python train.py --init_std_up=0.0218 --lr=0.00129 --warmup_steps=200
Each number is 128 + 24 x the weight over the matrix's rms, rounded and kept within 0 to 255. Layers, rows and columns count from 0.

# layer 3 MLP down (transposed), 3072x768, rms 0.212, rows 2930-2965, columns 384-479
[[129 125 175 121  66 151  81 166 177 129 129 119  94 146 126 144 138  85 133 155 156 159 130 108 134 137  90 153 142  84 125 106  97  74 179 120 151 129  79 143 176 102 144 129 137 103 146 156 111 109 109 150  99  68 158 126 140 118 162 166 144 110 149  95 143 128 107 119 110 152  83 118 126 107  77 118 147  65 140 136 125 109 131 136 114 124 139 152 125 135 134 154 127 160 137 135]
 [110 125 121 112 138 113 126 147 162 140  78 129 123 110  92 126 104 128 128 126 123 129 150 123 116 115 129 128 129 139 104 102 129 140 124 102 146 155 136 145 124 132 121 101 139 134 129 141 175 135 108 154 110 110 126 133 140 133 110 156 159 135  99 107 122 114 139 125 131 141 159 118  96 123 104 145 160 128 127 123 115 121 116 147  90 126 158 152 137 136 133 146 150 138 152 140]
 [105 106 135 128 139 120 163 151 112 145  93 141  87 162 131 108 129 110 148 115  86 132 145  89 139 122 150 160 129 148 147 109 159 116 127 170 131 147 133 102  99 127 146  59 113 118 167  97 166 115 203 134 101  77 157  91 132 129 123 123 108 115  82 166  98 125 107 164 104 101 118 116 112 144 130 116 128 154 164 125 149 110 121 154 101 114 132 119 113 109 118 134 147 147 116 118]
 [ 95  92 111 143 128 124 130  97 108 138  87 156  78 108 168 140  90 177 150 163 152 137 146 108 109 123 108 141 127 137 113 124 106 114 127 144 147 127 140 125 126 147 110 161 141 133 129 139 131 112 142 147 156 151  95 100 145 142 138 135 107 119 109 149 169 120 144 108 152 133  98  68 135 126 134 133 156 145 159 133 117 151  92 135 129  93 137 134 149 134  90 109 138 136 120 155]
 [148  94 102 117 115  93 172  70 163 111  92 115  81  97 128 100 119 157  93 113 108 156 161  98 137 137  83 141 159 151 125 175 157 128  94 148 133 148  86 172 118 123 124 114 124 132 122 101 112 120 119  96 140 140 122 111 125 145 122 135 173 146 131 127 132 136 119 125 119 109 140 151 120 139 119 140 130 145 134 126 140 163  97 124 137 124  99 119 182 178  96 130 144 130 121 118]
 [107 105 124 163  92 157 108 141 131 107 127 114 115 185 122 146 151 129 101 146 137 153 130 107  83 114 109 118 123 111 145 130 121 137  66 147 138 111 154 108 128 120 115 101 152 178 155 128 136 118 138 148 122 141 146 137  95 138 103 130 125 141 148 173  81  96 136 136 140 134 144 155  85 116 156 148  90 129 161 159  78 120 161 111 121 165 134 157 119 140 163  86  60 124 170 131]
 [114 118 139 142  87 189 104 128 153 143 149 139 105  89 170 102 129  91 118  92 143 170 143 114 114 139 175 120 163  71 102 107 140 148 178 150 112 144 144 112 107  97 121 151 126 123 186 150 112 140 131 139 108 110 104 183 133 112 136 155 141  83 116 140 168 141 111 124 171 128 116 130 123 132  98 133 103 128 115 116 142 115 147  94 125 138 137 192 122 152 120 120 154 168 145 141]
 [112 126 106 134 153 112 117 126 156 133 155 120 149 119 158 122 152 120 117 131 137 188 148 111 134 113  71  93 144 109 152 132 108  91  75 145 157 134 144 118 126 132 137 120 160 130 132 105 123 142 122  78 104 103 132 140 108 131 122 155  79 123 135 151 117 121 183 118 106 148 122 122 125 110 144 159 140 124 148 125 133 139  88  94 137 118 154 133 157 109 119 107 131 145 113 106]
 [125 117 117 129 154  92 140 133 149 116 158 159  99 141 170 187 134 137 118 108 126 123 127  96 118 140 181 138 107 123 137 127 158 129 113 127 109 112 166 139 118 168 131 125 141 120 119 120 139 122 160 143 106  76 148  70 142 100  91 115 146 140 134 167 166 130 140 142 103 128 110 140 114 148 115 126 116 154 110 131 116 102 110 119  63 126 156 119 194  99 130  69 137 157  99 134]
 [ 96 171 150 115 101 129 112 111 140 128 109 154 128 142 128 142 157 104 136 137 144 128 101 134 117 152 159 135 157 150 148 162 101 153 143  99 105 113 106 131 145 140 145 158 121 148 157 149 158 133 163 110  83 185 124 128 100 153 120 154 110 100  90 112 140 153 130 137  91 125 168 148 155 123 106 123  99 104 130 144 134 119 104 120  97 133 103 156 148  88 146 117 144 124 123 101]
 [129 118 160  73 113 170 141 184 157 146 127 154 101 114 137 128 164  96  64  93 130 104 110  92 157 127 184 132 116 102 107 121 133 103 157 138 125  95 115 138 113 130 159 200 104 137  89 126 121 103 111 118 106 140 111 113 156 103 165 156 139 163  85 189 117 141 153 178 133 117 123 139 104 102 155 102 119 132 154 155 118 134 118 147 116 103  93 106 116 143 131 107 117 139 104 168]
 [123 157 107 152 134 140 116 140 131 158 177 143 135 137 137 134 167 124 131 125 121 172 132 132 124 161 161 138 160 153 131 165 112 148 120 116 128 116 122 103 146 120 156 128 108 161 123 106 124 127  81 113 187 143 163 141 123 162 117 125  65 142 129 137 109 122  92 143 140 142 166 120 135 114 122 144 133  94 127 141 164 107 105 125 102  92 115 134  98 115 125  67 131 142 136 134]
 [ 97 101 109 158 119  94  82 130 185 125 133  96 135 156 128  96 148 184 186 119 131 166 106 158 151 171 125 159 108 140 114 113 111 163 125 140 183 127  90  85 144 166 148 163 112  91 139 147 124 147 168 152 135 136 158 179 108 128  82 133 109 133 125 132 141 136 158 134 130 148 118 169 143 169 152  78 130 136 116 118 181 112 108 148 143 104 107 107 186 155 111 132 151 154 139 112]
 [151 137 121 133 163  99 131 126  95 128 137  97 114  89 129 142 147 142 156 137 140 153 149 179 151 125 117 121 156 140 118 166 138 134 125 139 129 137 150  94 144 136 133 127 126 122 103 152 137 126 131 140 147 114 113 103 138  89  79 112 126  97 143 178 119 129 122 119 121 155 115 137 108 137 146 106 155 131 136 148 156  97 152 113  97 116 149 147 101 153 115 122 103 159 158 136]
 [172 110 100 100  97 107 135 170 135 121  93 168  79 144 109 153 143  59 119 138 165 119 163 160 135  80  94 103 148 144 117 153  94 126  90 148 109 112 118 135 143 127 128  92 117 156 122  99 116 182 113 138 158 137 141 131 112 164 121 145 141 171 147 139 140 128 131 113 146 102  96  99 137 145 130 144 125 114 133 141 175  97 122 133 135 172 147 151 127 146 161 161 104  78  80  84]
 [186 134 127 150  69 193 127 125 118 100 144 143 163 125  90 139 149 159 196 115 156 133 128 139 118 158 129 108  94 116 117 136 127 117 100 138 129 107 126 135 107 137 110 124 113  80 116 150 115 131 111 107 116 193 169 117  76 145 112 118 181 103 124 125  92 161 109 136 140 139 101 147 151 115 118 131 134 101  97  95 118 152  74 133 119 132 154  97 163 155 125 134 141 150  90 140]
 [ 90 118 111 150 105 133 110 156 137 168 172 143 113 130 136 128 111 131 106 119 106 158 164 116 112 131 100 119 101 139 122 139  99 146 112  94 137 153 133 107 127 125 163 141 127 145 114 112 122 135 108 107 131 103 147 122 121 140 147  65 121 150 176 148 126 118 138 110 162 117 103 166 165 105 132 115 124 134 109  90 116 130 112  98 134 163 107 116 131 114 123 116 149 141 122 156]
 [133 112 161 114 126 116 113 165 158 131 126 124 103 108 156 121 127 124 139 131 138 127 150 125 157 155 100 136  90 147 144  96 116 143 126 119  92 119 107 150 115 124 120 128 115 121 173 117 117 114 116 141 135 126 113 145 135 107 117 144 143 155 153 122 166 147 154 100 119 150  98  85 100 161 104 122 178 152 100  87 113 116 117  86 156 111  82 131 117 134 123 135 107  98 136 103]
 [ 93 117 133 127  80 128 133 118 104  95 143 141 148  97 131 120 116 145 129 148 130  92 114 127 145 126 117 155 139 135 106 142 117  79 133 138 125  83 167 170 133 146 145 139  92 119 103 133 142 154 115 130 117 140 139 138 148 117 101 106 140  91 147 144 124 134 111 139 143 121 141 106  99 125 112 179 111 164  79 159 123 155 163 164 130 128  82 125 127 138 141 127 131 137 185 108]
 [107 152 112  76  88 137 139 122 167 134 138 151 133  99 152 143  98 180 139 103 152 107 156 120 130 139 167 121 127 151  87  73 111 131 165 116 106 149 112  92 171 137 131 110 146 109 130 121  86 148 115  90 134 169 153 117 184 204 129 123  88 144 125 104  98 153 109 129 129  88  83 149 121  94  67 121 154  79 113 150  94 125 184 111 122 153  92 156 148 125 113 124 112 143 102 120]
 [142 124 164 100 122 121 146 135 125 110 132 190 107 104 125 117 130 133 145 123 132 159 166 110 156 110 143 106 115 112 116 148 127 125 165  95 121 199 150 135 155 180  99 165 170  74 125 136 130 126 113 148 163 121 140 164 150 112 153 170 139 156 148 155 142 182 128 146 161  83 151 147 103 159 125 117 119 122 166 107  67 121 159 123 102 141 119 136 106 138 113 152 124 114  98 114]
 [ 65 111 134 150 123 126  88  99 138  94 167 159 159 123 107 131  84 149 122 124 125 158 136 114 129 148 160  93  83 148 178 126 137 149 106 142 120 175 168 164 122 122 128 156 162 109 124 131 170 127 102 157 129 139 121  86 137  71 135 130 131 152 105 138 145  75 138 140 116 154 107  90 109 114 109  84 115 166 145 126  99 129 137 162 127 122 147 141 169 135 103 121 135 137 117 135]
 [147 160 115 102 129 142 113 136 126 163 112 128 142 119 146 128 146 133  88 127 161 123 143 124 125 157 159 122 124 151 114  97 122 119  99 137 135 129 111 130  77 127 125 186 119 147  98 104 122 151  99 127 132 146 134  91 134 142 113 109 168 108 109 147 126 170 102 181 154 128 147 112 129 107  90 131 104 132 116 141 134 121 136 111 133 154 166 110 138 180 172 127 137 146  90  92]
 [110 104 115 122 136 107 126 149 128  82 202  75 163 159 150  98 161 124  84 125 153 119 137 135 132 116 150 143 159 146 149 168 110 120  89 165 116 144 143 146 148 184 199 123 141 156 110 129 159 147 149 103 102 127  87  73 175 123 106 122 149 112 120 114 120 168 128 111 127 101 164 101 109 161  93 117 154  90 157 159 116 165  98 148  92 134 145 127 123 151 144 141  97 178 152  85]
 [129 120 107 120  76 119 154 127  99 173 157 129 156 135 193 161 132  78 133 162  99 125 122 153 134 111 116 120 133 130 117 142 144 107 125 101  83  85 111 111 115 129 128 120 138 127 168 130  75 131 112 129 123 163 125 129 145 145 148 145 122 133 139 132 159 139 152 111 120 119 133 126  89 100  88 124 111 118 119 106 119 114 120 111 150 144 111 117 142 112 105 144 180 123 108  96]
 [147 126 126 108  97 148 115 114 145  94 131 192 101 137 149 135 120 139 142 118 122 124 130 100 141 138 144 131 109 121 147  93 130  92 109 123 150 136 125 121 125 131 106 127 103  73 121 115 120 129 154 141 164 128 137  85 148  92 149 122 115 144 110  88 137 138 141 103  87 112 125 122 122 140 108 140 113 107 139 120 126 116 135 148 136 153 172  93 165 131 146 160 124 126 119 127]
 [146 140 149 138 162 149 104  90 127 101 117 145 165 105 151 129 129  63 101 124 116 177 117 154 135 108 105 113 144 124 118 195 124 109 130 119 122 120 131 134  83 143 106 172 165 118 123  83  75 143 161 100 133 113 111 126 138 130 100 137 116 127 131  97 132  99 146 145 119  97 130 120 124 148 163 122 127 129 130 116 115 138 155 122 136 144 112 124 123 126 129 134 109 126 103  92]
 [100 168 124 145  86 164 107 192 154  71 102 149 119 130 111 139 164 142 147 106 112 103 121 187 169 127 150 109 124  70 162 116 132 116 131 121 129 123 130 156  96 122  97 146 169 147 120 169 121 167 108  92 136 113 103 124 132  92 209 178 102 116 130 112 123 106 163 122  93  98 138  79 112 101 168 104 110 120 110 193 165 165 164 162 124 140  79  70 172 118 120  93 142 110 162  83]
 [117 129 107 141 107  93 123 128 155 104 158  67 137 108 126 128 102 125 103 132 182  88  80 139 121 129  90 155  91 113 147 123 140  75 105 138  89 124 143  95 120 120 157 120 116 182 127 151 127  95 165 194 133 149 140 108 128 126 150 149 116 161  71 144 148 121 101 135 131 136 148 127 144 112 127 146 151  84 106 150 202 121 126 145 115 125 123 109 156 167 150 112 137  63 145 149]
 [139 126 100 121 113 141 125 100 128 130 114 161 132 119 113 121 122 167  93 121 106 181  83 119 130 122 128 151 170 145 147 159 113 103  84 115 116 151 134 138 113 140 158 107 160 144 110 120 141 137 144 122 166 145 153 102 116 131 111 132 136  85 112 128 122 114 108 105 179 120 159 165 143 133 162 149 151 146 131 160 119 127  87 150 123 130 144 122  98 157 123  79 116 104 123 154]
 [147 151 129  86  83 145 105 173 107 205 153  89 126 149 123 120 115 128 156 132 118 129 132 127 154 142 143 110 183 161 124  85 164 156 157 151 103 121 141 151 104 124  99 110 130 173 139 131 173 126 142 104 144 142 118 121 155  79 161 135  86 161 121 115 164 108 177 125 136  79 132  96 149 111 145 154 137 143 113 125 136 138 201 135 177 130 125 154 139 183 138 144 112 161  97 151]
 [117 118 161 126 104 149 161 130 128 142 115 138 159  96 141 175 122 177 113 115 105 140 132 132  86 141 133 137 125  99 134 155 120 118 108 141 135 107 101 113 142 123 149 102  82 149 116 118 138 104 167  84 162 154 124  91 133 147 105 119  72 103 123 112 128 108 148 110 103 132  72 135 112 148 137 149  87 149 106 137 133 108  91 135 128 130 131 123  93 137 112 155 138 149 154  93]
 [ 94  88 104 108 132 134 122 129 117 119 132 162 118 109 161 122 152 124 123 147 132 123 112 136 137 166 149 130  83 119 126 134 140  93 160 127 124 157 106 136 122 142 144 131 129 100 143 109 124 118 116 107 126 145 125 104 122 112 118 124 152 111 144 136 139 163 133 114 119 144 142 104 160 126 120 141 125  63 127 117 117 118 110 128  67 139 133 123 125 136 124 128 136 134  96 115]
 [153 136 112 162 172 155 146 143  84 192 110 176 110 123 142 137  72  99 133 134 152 132 105 121  99 146 137 145 123 123 138 129 119  73 127 113  97 163 162 115 104 141 114 110 154 141 115 125 111 153 148 134 137 121 153 121 118 152 119 167 125 174 159 109 121 153 153  85 169 160 115 152 152 124  78 133  97 128  87  93 109 164 170 116 129 129 146  89 105  98 154 162 175  96 154 153]
 [108 140 148 147 161 136 173 109 125 136 166 107 135 152 108 112 139 110 136 118 134 125  92 129 132 148 148 144 123 149 126 158 132  95 119  87 135 160 140  94 136 114 152 102 126 118 124  89 128 124 128 179 157  88 130 136  98 142 111  83 132 155 148 168 174  70 136 131 143 158 146 127 138 111 128 108 155  81 144 183  99  90 145 132 130 113 173 122  97 159 154 139 108 124 111 130]
 [104 125 114 148 176 129 121 164 114 117 103 147 146 152 121  89 137 177 115  98 156 138  88 119 101  98 145 139 139 159 159 114 173 108 127 140 117 159 118 116 127 164 191 150 117 146  99 141 121 183 107 156 151 161 101 142 157 146 124 141 192  42 122 174 151 139 169 117 159 136 106 116 136 153 138 144 114 107 102 118 129 113 110 126 108  96 110 134 116 133 120 119 112 162 126  99]]
# layer 3 MLP up, 3072x768, rms 0.104, rows 2931-2966, columns 384-479
[[133 129 123 135 132 123 141 131 125 132 136  81 149 106 129 127 173 117 101  99 129 139 115 109 154 131 133  98 140 145  87 160 152 135 128 150 113 110 144  95 125 149 132 119  72 121 130 147 126 140 147 128 113 122 132 152 114 178 135 116 138 100 136 155 133 158 153 123 116 117 128 116  76  92 108 100 136 155 135 140 133 116 126 173 109 103 119 163 117 104  93 151 116 123 136 141]
 [ 92 104 107 176 101 112 161 111 165 131 144 130 135 147 136  76 132 163  68 141 189 122 148 126 135 125 119 120  99 137 124 155 143  94  56 113 129 122 118 109  58 119 139 162 112 192 119 130 146  85  59  98 138 131 111  90  82 132 127 168 116  74 112 158 102  92 155 162 134  90 113 113 144  94 146 103 120  99 181 151 155 119 159 135  98  85 154 143 140 150 141 144  99 162 126 116]
 [128 170 160  98 113 131 142  82 157 149 168 109 103 149 139 108 164  95 107 165 112 145 154 145 138 142 145 138 106 142 101 130 123  98 125 118 161 139 154  73 122 171 155 116 121  73 131 102 112 132 161 122 135 154  85 152 130 132 122 138 131 150 125 160 111 121 132 134 101 153 126 105 141 127 137 101 115 133 131 152 123 113 169 118 157  90 128 101 110 149 141 104 149 112 134 142]
 [139 142 154 153 139 124 148 138 109 119 146 141 131 168 126 152 168 149  91 117 141 161 125 154 143 139 127 127 116 165 133 104 101 152 138 135 151 151 138 119 124 116 102 135  94 110 111 139 140 156 125 143 104 158 147 137 118 120 108 101 137 116 107 111 124  86 141 133 117  98 140 151 187 130 140 122 138 109 124 181 146 109 112 155 140 189 159  85 100 114 117 109 125 119 123 142]
 [125 144 117 132  97 146 172 131 107 129 147 148 167 152 126 134 139 132 137 129  88 130 128  94 112 123 126 149 105 121 163 172 115 155 144  83 147 130 150 107 120 127 119 124 106 119 144 158 167  65 120 166 137 135 109 138  85 119 128 130 158 116 148 144  93 144 124 134 100 130 172 126  55 147 118 114 143 113 103 135 136 138 120  93 145  96  87 107 179 125 156 121 132 158 116 148]
 [127 137 108 111 135 155 155 165 133  96 121 121 157 129 148 142  75 126 133 137 150 132 132 115 113 146 121 115 142 122 131 117 135 137  94 110 159 135 153 156 124 132 130 103 115 111 125 111 122 106 101 111 130 126 123 117 177 117  86  62 204 123 147 127 189 111 105 114 155 149 150 113 114 124 170 132 165 162  90 119 105  95 112 140 139 135 162 117 151  97  91 109 153 147 101 128]
 [112 123 131 138 111  94 113 140 150 113 142 114 122  99 115 123 113 145 142  83 173 154  89 119 129 145 130 138 143 131 108 155 151 135  87 132 107 111 126  93  93 124  90 105 120  89 105 138 145 107 133 243 150 185 128 141 115 150 106 177 122 128 100 135 170 119 169 188 136 121 145  99 116 100 113 137 124 120 113 137 146 112 136 132 145 156  98 119 109 130 152 161 145 117 136 125]
 [132 164 149 110 146 157 131 117 121 154 136 184 126 116 134 148 112  79  92  80 144 113 108 178 114 149 116 125 147 116 157 111 153 123 128 118 124 103 123 110 131 111 150 124 117 111 122 112 113 142 136 130 115 172 124 119 113 136 161  94  99 105 120 106 119 145 140 159 111  82 101 114 125 140 105 110 134 145 147 140 131 151 155 159 148 142  91 170 112  86 137 153 141 131 136 147]
 [122 147 172 142 155 135 131 117 140  99 141  72 158  75 137 147 137 133 136  99 134 164 109 111 111 118 129 150 140 172  84 104 130 159  90 135 140 159 109 123  92 113 131 160 127 146 136 116 116 108 139 136 127  82 107 135 138 133 124 102 170 171 140 114 116 134 101 101 153 120 148 113 163 144 144 124 117 121 119 135 118 146 166 155 127 117 159 130 171 110  93 117 108 110 136 134]
 [130 108 113 133 129 152 193 132 121 120 139 175 162 146 145 121 136 164 162 108 130  71 118 107 129 118 128 139 132 142 145 107 155 132 115 137 153 106 144 149 121 130 126 141  70 140 132 179 102  83 114 137 140 121 105 102 149  94 129  72 161 117 141 149 127 136 116 116 139  45 176  92 114 142 125 124 154 103 129 109 152 140 110 120 123 136 144 125 147 133 121 125 128 114 102 133]
 [133  83 186  92  87 106 173 199 156 139 100  92 134 110 103 131  83 141 148 104 138 137  90 159  87 143 109 143 157  99 131 115 177 104 148 101 142 121 107 130 157 159 137 108 106 141 165  99  73 132 108 141 138 152  99 164 153 129 111 131 163 133 140 151 129 140 126 151 148  95 167 174 144  64 126 153 152 132 123 164  81 134 130 116 111 130 110 140  82  99  83 149 137 136 132 191]
 [ 98 103 165 126 122 116 133 122 159 102 123 154 144 106 128 136 169 140 192 135 104 113 116 141 159 166 104 162 145 144 105 102 154 122 126 147 100 153 101 153 100 134 111 125 111  99 143 121 125 119 124 122 165 162 129 119 103 124 133 180 139 109 120 139 106 153 140 137 132 150 128  68 173 134 132 116 108 107 127 152 120  93 129 140 129 110  92 159  79 141 130 157 155 129 147 112]
 [154 132 117 184 121 106 152 140  98 136  93  84  83 126 130 129 131 158 140  96 147 125 135  82 136 113  96 102 107 141 126  99 132 114 146 139 118 132 121 145 111 113 138 119 120 170 125 131 145  81 132 125 135 112 150 132 136 119 118 156 119 129 138 109 135  86 106 147 144 137 151 139 153 113 121 130 163 140 124 100 166 153 123 143 159 162 109  90 150 139 127 131 173 117 133 129]
 [125 131 136 145 166 109 156 114 150 131 161 152 170 141  96 127  96 112 100 154 100 133 121 125 135 103 123  98 104 177 117 140 100 133 111 137 135 102 129 136 125 144 157 139  83 143 131 102 122 170 157 117 131 111 108 146 134 124 142  99 157  93 110 144 199 135 135 130 133 145 133 124 170 122 134 132 127 130 147 138 110 163 110 157 152 147 126 153  82 124 137 106 143  92 126 128]
 [153 100 141 126 125 116 127 120 145 134 138 143 152 157 100 162 153 144 109 167 154 150  79 129 130 127 132 107  67 100 165 146 135 178 138 155 138 134 150 132 151 119 118 154 138 119 111 129 133 132 108 140 126 140 111 142 139 139  85 111 112 124 176 136 117 147 127  71 172 109 163 164 144 134 117  94 163 130 124 196 154 123 157 102 146 148 120 134 152 172 169 116 152 122 119 142]
 [124 140 133  97  95 137 114 111 111 127  89 142 148 186 133 118 140 173 135  73 161 102 131 100 132 108 145 147 133 124 127 149  96 108 139 113 131 134  93  92 139 113 102 128 139 124 136 148 134 125 118 141 131 114 118 176 143 141 134 114 127 147  97 116 125 159 131 113 137 125 126 151 103 129  99 177  96 158 126 127 130 166 160 128 103 151 117 112 114  93 138 108 133 124 137 126]
 [100 125 120 129 175 144 111 119 156 119 140 105 158 159 107 108 135 122 101 129 105 116  80 113 114 158 151 143 122 174 143 137 136  73 176 115 129  96 142 127 139 110 159 135 132  85 134 153 141 151 160 110 156 134 150 111 143 146  75 171 145 107 121 116 188 135 128 119 148 169 102 136 127 129 116 157 127 102 135 130 110  95 141 120 158 155 121 118 138 176 114 112 140 139 134 134]
 [ 99 139 143  95 117 101 149 153 154 117 149 128 157 133 120 131 115 139 142 117 117 137  98  93 117 127 139 116 128 157  74 158 104 137 162  99  85 116 119 111 106 104 112 158 135 120 122 141 121  89 134 139 127 126 100 133 127 141 143 120 162 163 113 126 150 162 155 138 113 142 124 114 135 126 131 100 133 114 143 164 133  68 112 120 145 110 122 120 132  92 133 132 113 103 121 154]
 [153 157 112 134 136 150 115 107 135  85 162 103 108 143 119 142 120 166 186 130 129 181 106 119 139 109 136 152 134 136 156 104 135 159  83 119 144 128 125 114 102 126 141 110 128 138 144 145 145 155 107 143 127 121 155 136  90 157 133 135 140 109 162 128 135 141 147 140 110 106 106 104 141 119 129 153 157 131 120 151 151 144 107  93 121 182 104 147  95 115 114 115 108  93 101 126]
 [148 115 138 118 126 122 162 115 129 142 180  79 145 157  88 115 129 130 104 100 130  78  97 110 116 133 123 141 139 130 132 152  88 150 128 107 117 109 133 134 140 129 132 111  99 135 110 100 130 120 117  99 148 166 146 115 111 142 157  98 152 127 113 147 147 103 137 113 144 121 117 122 132 140 109 144 161 121 160 118 108 115 170 113  92 131  80 125 125 165 130 133 117 118 152 104]
 [125  98 114 152 129 126 137 143 139 119 108 112 163  87 154 142 130  85  58  96  99 167 131 143 153 124  86 122 130 138 165 115 149 131 127 125 140 102 112 180 123 118 115 114 131 155 131 126 111 128 117  98 118 132 112 129 103 145 134  95  90 136 131  95 140 160 114 114 157 105  86 105 121 113  92 157 150 147 123 157 166 123 175 126  79 106 126 139 123 125 123 104 123 118 147 138]
 [110 131 149 177 120 119 153 116 114 138 147 141 144 143 145 107 134  81 108 128 103 126 134 135 124 163 146 136 124 146 154 122 112  74 124  84 121 148 129 129 122 137 154 122 113 124 110 114  85 143 144 115 144 139 117 181 118 109 129 115 144 144 133 144 164 102 146 116 101 102  96 143 141 127 127 128 115 167  96  89  90 168 114 142 100 171 103 119 133 160 110  79 126 135 148 130]
 [122 127 121 109 115 114 128 127 124 112 122 144 151 132 120 105 133  93 159 135 136 122 143 134 117 204 129 110  88 116 155 171  86 108 139 100 110 134  95 113 151  94 118 160 117 108 143 128 142 126 105 125 139 144 124 157  88 115 158 146 127 160 115 132 127 115 134 137  74 109 135 160 125 148 107 106 163 110 100 128 126 142 156 101 112 110 117 129 119  78 115 123  97 123 156 135]
 [118 110 156 136 150  88 167  98 123 115 147 129  84 114 121 119  86 117 137 108 121 154 127 160 131 134 129 138 145 146 125 123 148 126 127 143 139 129 132 137 133 136 142 129 137 111 142 126 145 100 144 111 125 170 103 119  96 116  80  77 129 123 107 123 145 126 129 132 130 128 127 114 139 127 145 104 159 156 121 146 117 127 136 115 145 115 135 102 118 136 158  88 144 127 110 116]
 [117 104 127 143 121 111 105 123 138 152 116 151 164 141 127 134 139 124 145 140 122 120 111 114 116 138 108 112 132 130 163 138 131 127 114 163 129  92 139  99 111 122 120 152 131 134 149 146 173 131 155 132 130 192 149 112 157 100 152 123 125 102  96 124  98 136 149 156 121  81 140 102 122 123 159 124 139 112 104 114 176 113 170 141 145 149 124 138 150 164 122 159  76 141 132 123]
 [109  99  90 164 118 144 174 124 120 133 105 129 123 122 149 128 117 157 108 135 160 109 108 148 133 142 104 138  89 134 104 162  87 152 134 114 122  89 136 151 135  88 154 161 128 103 117 115 139 150 127  94 151 138 123 116 133 109 101 151 145  95 145 156 158  70 107 139 152 128  94 100 115 117 123 128 121  95 118 155 102  98 142 118 106 142 134 116 114 125 113 115 148  95 123 130]
 [ 80 102 151 134 135 104 131  99 161 153 114 104  74 131 157 127  98 119 135  86 152 167 139 119 117 134 126  99  90 106 164 126 142 130 122 106 172 144 150 144  97 114 187 112  95  96 137 160  99 134 130 131 175 128 107 115  81 173 139  86 130 115 133 144  56 119 150 146 139 134 145 101 197 112 107 120 118 155 147 167 141 139 101 124  81 133  39 181  97 111 137 119  70 115  91  96]
 [138 139 129 133 105 131 146 114 154  90 116 107 154 106 131 127  89 111 107 122 130 132 149 123 121 146 116 123  88 160  82 151 138 138 136 123 128 119 108 109 105 102 137 125 143 125 118 130 112 118 105 158 118  82 115 174 127 135 118 164 131 127 158 114 123 107  99 199 173 129 115  88  78 115 110 121 179 115 155 143 205 150 122 171 123 166 131 155 157 182 137 162 131 177 156 119]
 [173 121  99 113 111  77  84 125 130 165 138 104 119 139 147 111 108 155 135 128 129 106 141 115 128 132 140 139 183 108  93 127  89 153 133 105 110 134 142 192 112 121 131 123  94 144  74 128 120 120 114 130 135 128  79 147 109  98 146 122 136 119 145 107 111 140 121 173 123 118 138 123  90 102 157 172 130 156 141  91 106 112 104 112 124 114 129 111 134 141 124 110 122 127 177 159]
 [127 149  77 127 106 119 159 147 133 143 152 144  67 141 130 135 138 122 127 132 152 115  83 113 176 103 132 143 142 133 126 183 148 139 113 154 135 131 121 134 103 112 133 118 141 101 166 189  99 110 159 171 150 161 127 119 144 161 132 149 107  89 158 133 109  76  97 176 110 140 121 155 115 134 169 136 143 201 110 147 126 104 147 132  90 128 106 162 148 158 109 115 123 157 142 124]
 [101 129 156 126 118 141 114 131 120 154 110 131 111 132 160 135 178 123 135 129 124  66 121  89 129 130 108 153 135 117 124 128 139  78 123 138 166 110 160 132 118 174 162  83 130  97 122 124  93 130 115 159  91 138 131 147 124 127 147 150 149 131 144 128 103 131  84 127 162 149 141  76 125 162 109  90 141 114 168 162 107 131 116 104 107 171 124 120 148 128 145 160 128 155 165 194]
 [141 128 116 134 106 136 122  97 136 146 101 133 145  96 115 146 131 131 148 137 102 102 144 132 151 134 126 154 156 144 133 123 135 120 119 158 158  93 131 135 111 106 152 153 139 116 138 137 105 131 123 159 110 155 129 128 120 154 112  99 107 107 120 102 104 129 172 120 118 120 157 163 125 108 141 123 115 100 138 127 110 109 118  84 143 141 134 153 104 103 104  78 120 110 113 120]
 [168 122 134 143 127 128 161 124 115 150 134 135 159 123 101 113 144  94 141  88 141 186 117 135  85 117 161 146  87 113 123 172 112 143  62 134 115 149  96 126 120 120 130 112  77 100 159 126 133 168 119 137 166  99 125 150 103  62  91 141 116 137 103 132 146 127 116 105 117 101 151 142 171  94 124 166 172 148 100  97 156 163  95 134 115 103 131 105 153 123 138 174  90 184 118 173]
 [102 132 126 127 100 127 111 105 105 137 118 138 132  87  90  94 170 149 139  92 148  84 133 108 109 148 150  83  65 113 135 153 142 145 122 182 169 124 104 140 160 106 117 153 139 154 121 160 101 121 129 120 174 107 126 131 130  95 110 100 118 105 104 172  90 160 118 101 105 120 169 112 143 125  93  98 157 130 161 130 101 141 157 134 118  95 117 162 152 103 173 106  94 156 116 150]
 [168 121  68 136 146 110 158 131 106 154 164 154 131 130 106 129 122 124 153 138 152 115 109 126  65 140 141  72 115 132 154 120 122 160 129  79 108 146 149 157 109 146 120 147 114 131 129 169 171 120 116 132 135 154 148 139  97 130 150 134 120 131 124 156 108 116 139 140 133 113 171 136 112 129 144 152 160 161 133 125 128 136 124 132 150 128 125 137 106 100 119 149 104 102 129 148]
 [130 131 141 133 108 142 134 137  96 134  90  93 152 106 139 117 124 129 131 143 120 136 156 131 136 127 131 145  96  94 131 156 127 132 107 125 130 165 125 124  83 165  98 116 120 131 109 118 130 147 155 127 160 182  92 124 109 120 143 130 131 148 128  77  73 143 156 123 130 139 153  96 142 115 131 133 122 124 128 101 110 121 134 135 125 117 142 135 131 120  73 113 153  90 124 135]]